{
  "num_hidden_layers": 9,
  "hidden_size": 320,
  "num_attention_heads": 10,
  "num_key_value_heads": 10,
  "head_dim": 32,
  "intermediate_size": 1280,
  "vocab_size": 32000,
  "hidden_act": "squared_relu",
  "norm": "rmsnorm",
  "norm_place": "pre",
  "norm_eps": 1e-05,
  "positions": "rope",
  "rope_theta": 10000.0,
  "rope_fraction": 0.5,
  "qk_norm": true,
  "attn_scale": 0.192,
  "bias": "none",
  "tie_word_embeddings": "early",
  "parallel_block": false,
  "extras": ["some layers without attention", "paired heads", "shifted keys", "gated attention", "value embeddings", "hashed n-gram embeddings", "a smear gate", "learned residual scales", "skips across layers", "capped logits"],
  "init": "uniform",
  "init_std_qkv": 0.0748,
  "init_std_o": 0.0,
  "init_std_up": 0.0748,
  "init_std_down": 0.0,
  "optimizer": "adamw",
  "learning_rate": 0.00157,
  "beta1": 0.9,
  "beta2": 0.98,
  "weight_decay": 0.06,
  "lr_head": 0.0124,
  "max_grad_norm": 0.5,
  "warmup_steps": 568,
  "schedule": "wsd",
  "decay_fraction": 0.731,
  "decay_shape": "linear",
  "final_lr_fraction": 0.0,
  "batch_tokens": [32768, 65536],
  "max_seq_len": 512,
  "doc_mask": true,
  "train_tokens": 588500000,
  "max_steps": 12366,
  "dataset": "wikipedia_en"
}
Each number is 128 + 24 x the weight over its row's rms, rounded and kept within 0 to 255. Layers, rows and columns count from 0. The size above them is the row's rms in percent of the matrix's.

# layer 4 MLP down, 320x1280, rms 0.0953, rows 115-122, columns 0-255
size [ 96  96  97 102 102 101 101  97]
[[149 122  96 135 106 134 123 136 115  98 121 118 158 155  94 160 139 120 174 131 187 175 123  89 140 121 108 158 178 151  84 147 133  87 129 124 117 111 135 101 123 131 131 127 124 126  93 119 158 119  82 118 169 126 110 126 107 134  89 116 139 117 161  99 122 137 113 123 113 117 133 116 128 105 106  90 103 130 156 123 146 168 127 128 130 101 147  79 138 127 162 132 166 124 101  99 121 139 158 150 121 109 118 191 127 120  80 107 129  69 122 132 116 119 136 160 114 184 104 123 123 131 112 142 112 134 144 123  81 124 141  96 143 130  81 151 107 161 154 193 119 135 109 124 130 154  96 108 108 106 125 132  99 113 161 137 157 124 170 168  77 131 147 140 101 140 106 141 151 104 137 107 124 125 133 148 165 138 128 169 101 119 184 154 111 101 135 131 154 133 102 149 151 149 173 139 108 127 133 148 115 165  94 110 108 125 133 120 141 127 138  78  79 162 123 163 102 109 156 140 173 146 111 132  96 137 201 123 177 161 138 101  94 150 145 155  90 115 119 134 101 137  88 137  98 129 125 106 145 111 116 128 121 161 135 154]
 [120 130 127 147 143 133 125 179 136 105 127 145 121 125 140  93 112  96  46 153  82  98 127 151 140 110 127 122 115 132 125 156 138 119 158 101 135 179 103 133 142 153  84 123 138 122 152 121 117 138 135 187 141 115 150 120 155 149  82  85 133 153 127 123 106 127 150 131  94 107 113 111 114 119 116 110 149 147 126  91 120 115 119 136  93 118 136 136 103 141 124  88 115 103 131  94 164 116 151  90 143  84 159 124 107 130 154 153  82 144 126 136 120  93 116  90 126 101 137 122 131 114 115 132 135 162 159 135 119 113  77 138 127  81 135 110 146 156 135 112 138 127 159 150 128 173  82 172 188  71 111 114 138 127  95 138 116 141 178 129  91 124  85 131 127 130 105 170 128 175 127 139 147  97 147 123  93  94 126 171 123 112 133 120 157 127 135 154 128  28 112  82 139  99 136 151 110 126 106 175 120 142 150 140 143 150 130  97 162 128 131 117 182 134 118 136 143 101 117  97 150 137 151 137  97 131 135 129 144 147 131  93 110  97 152 147 148 143 145 131 127 123 165 144  72  93  99 164 158 109 153 147 119 126 120 107]
 [120 115 106  92 160 142 131 100 122 131 117 129  81 100 108  82 157 165 151 165 154 154 148 146  93 118 116 118 155 111 115 166 153 130 115 144 159 102 139 147 127 107 120 149 140  70 129 101 131 113  62  95 117 183 135 109 111 114 118 139 113 103 135  85  75 156 115 116 141 126 134 101 109 133 151 126 133 126 121 167 130 124 111 156 103  88 133 126 127 121 148  99  74 151 133 136 125 123 122 124 102 107  94 140  78  86 124 127 158 118 122 116 130  90 114 124 130 113  80 205 121 117 133  93 108 137 136 130 109 135 162 130 134 120  75  81 169 109 105 135 104 126 185 106 125 117 142 116  87 150 130 119 163 164  82 121 123 116 171 145 141  98 126  93 148 161  98 106 135 101 176 138 121 107 105  98 121 110 105 123 123 146 134 145 132 148 115 108 149 107 137 157 143 118 104  97 136 129 130 139 142 139 129 120  97 119 126 153 122 121 122 122 117 118 123 108 139 109 167 147 131 107 165 125 159 114 127 162  94 112 147 138 112 166 161 127  98 114 136 105  95 132 128 184 151  75 143  91  87 144 118 153 157 121 143 132]
 [139 137 129  53 133 150 134  85 117 164 151 142  95 158 112 123 134  91 152 156 129 124 138 130 128 108 113 121 116 132 131 158 157 136 116 108 141 138 123 122  71 130 158 163 120 155 135 127 110 122 129  93 110 150 124 137 142 145 127 124 122 128 115 173 155  98 100  59 148  65  97  82  96  70  60  75 137 134 109  77 146  96 134 103  93 117 124 110  80 154 107 175 112 127  86 120 124  89 115 151 127 129 117 122  89 154 106 104 106 117 139  89 134 124 116 129 111 105 104 111 118  73 108 115 148 133 126 127 143 145 116 129 144 165 133 118  84 101 155 137 105 143 108 118 130 127 118 113 163 113 125 118 113 133 150 126 150 120 100 140  91 161 131 116 147 170 149  50 129 136 125  81  81 151 103 173 103 134 173 112 142 111 105 119 162 127 106 124 108 146 125 104 143 143 101 140 155 144 123 121  97 140  92 145 114 155 116 126 106 109 127 117  93 146 142 111 125 113 110 137 137 124 140 139 114 115 130 137 110  90 164  99 114 156  91 133 123 143 109 194 156 150 120 121 133 155 148 126  93 118  84 125 106 110 142 152]
 [115 145 164 127 126 121 103 123 120 157 115 101  93  77 130 135 122 115 145 145 109 150 112  99  93 127 133 107 157 115 144 106 126  96 146 140 133 142 102 138 139  89 110 144 175 160  81 150 123 138 121  94 105 189 129  90 144 166 112 126 173 110 102 128 157 139 174 126 150 137 129 126 129  58  82  65 118 153 174  94 154 119 110 140 125 156 112 113 116 144 149 110 144 144 151  88 148 109 123 126 107  91 112 123 154 123 188 146 134 127  89 157 139 104 107 141 106 137 144 122 110  98 129 124  99 163 131 116 136 153 154 146 153 116 147 107  86  92 158 121 133 107 106 138 117 124 128 113 116 123  89 184 152 139  84 149 158  93 140 125  94 129 148 114 124 104 122 122 129 171 171 131 131 135 135 142 146 156 154 124 180 163 139 111 121 129 142 114 115 156 140 158 147 127 157 110 135 132 122 143 127 107 128 168 128 122  85  99 149 132 148 161 124 119 174 110 139 160 123 117 142 143 149 146 137 135 106  82 125  98 158 152 122 159  90 164 103 139 107 131  99  85 108 110 125 125 124  93 133 149 144 111 158 100  96 116]
 [132 115 136 134 158 149 105 107 116 128 143 105 159 111 106 140 125 176 167 143 122  70 116  96 125  86 104 101 140 139 134 165 143 142 109 104 164 126 126 126 113 153 118 129  98 133 160 116 105 105  95 124 103 103 107  89 141 117 186 108 153 115  75 134 113 124 113  83  85  92 144 126 117 105  81 164  95  98 174 153 111  90 126  83 115 144 164 160  99 145  54 147 137 166 139 163 123 112 114 156 126 155 136 128 102 108 158 162  79 137 149 139 125 125 115 116 140 175 112 103 143  93 115 127 132 119 125 131 122  82 133 139 132 108 155 118  91 134 124 132 157 126 131  87 111  88 127 135 109 145 156  52 168 109 129 130 133 145 117 180 152 107 124 121 123 122  95 109  90 140 134 154 109 122 130 151 163 102 118 153  94 141 163  98 166 152  85 115 156 179 143 123 114 138  96 172 176 108 103 123 144 126 108 163 131 121  87  90 130 143 139 130  87 159 127 140 131 141 112 133 149 107  85  83 102 158 111 139 141  97 138 153 127 120  91 123 187 106 125 118 110 122  92 194 157 124  99 144 116 130  96 145  83 109 117 142]
 [103 126 102 171 108 119 100 124 114 126 134 145 116 107 131 107  97 157 119 118 168 133 133 132 116 149 130 158 136 160 160 126 126  95 146 123 144 140  86 100 136 142 139 131 104 130 128  92 154 108 154 138 144  92 127 113 138 111 109 136 117 142 142 129 182 115 130 141 113 145 111 156 133 167 187 136 155 121  97 174 157 165 140 160 135 105 112 126 120 143  81 151 158 121 151  99 126 132 150 170 118 102  93 137 120 100 131 119 113 105 118 151 134 108 141 113 155 143 100 106 181 139 102 133 135  90 161  93 145 147 133 144 162 177  97 143 107 119  77 155 109  87 146 143 165  97 120 152 106 156 149 153 110 122 142 169 121 158  71 160 101 114 151 111 164 108 149 133 150 146 123  97 177 115 142 156 155 126 148 135 131 143 139 133 105 135 125 118 122 136 138 142 113 132 137 144 146 119 131 129 124 143 138 128 156 156 130 170 139 122 148 109 144 129 103 133 123 133 150 148 114 129 132 115 168 134 157 179 137 152 120 128 107 123 126 142 120 146 119 127 112 169 121 135 120 138 110 131 110 127  87 133 115 130 138 107]
 [109 120 139 156 147 176 100  98 178 167 169 142 153 110 132 161 130 127  96 109 133 145 155 121 118 139 144  97  96 101 139 133 119 153 145 114 128 139 135 119 117 107  78 169 120 128 160 101 137 119 143 144 107  69 117 106  90 123 109 153 143 138  57 154 154 102 104 132 133 174 117 120 143 131 104 167  74 123 134 111  72 182 108 165 108 125 135 136 137 152  70 137  96 173  90  87 111 113  96 119 109 154 115 144 103 141 110 103 139 138 145 116 102 117 142 112 124 135 134 128 113 157 125 120  93 130 113 104 120 127 119 142 117 146 157 147 121 187 109  96 149 156  86 151 171  80 157 102 143 149 168 157 136 134 101 117 139 100 149 158 126 126 124 134 141 197 138  93  97  93 147 106 132  90 123 153  89 129 119 123 115 176 164 179 100 154 117  84 140 114 124  93 114 127 122 154 142 110 172 150 115 123 163 123 100  82  96 137 191 120 112  95 102 134 146 164 112 132  78 134 101 117 105 120 124 145 144 170 156 150 122 148 151 158 126 132 108 122 131 111 161 145 123 109 146 118 158 167 108 105 114 143 188 156 133 122]]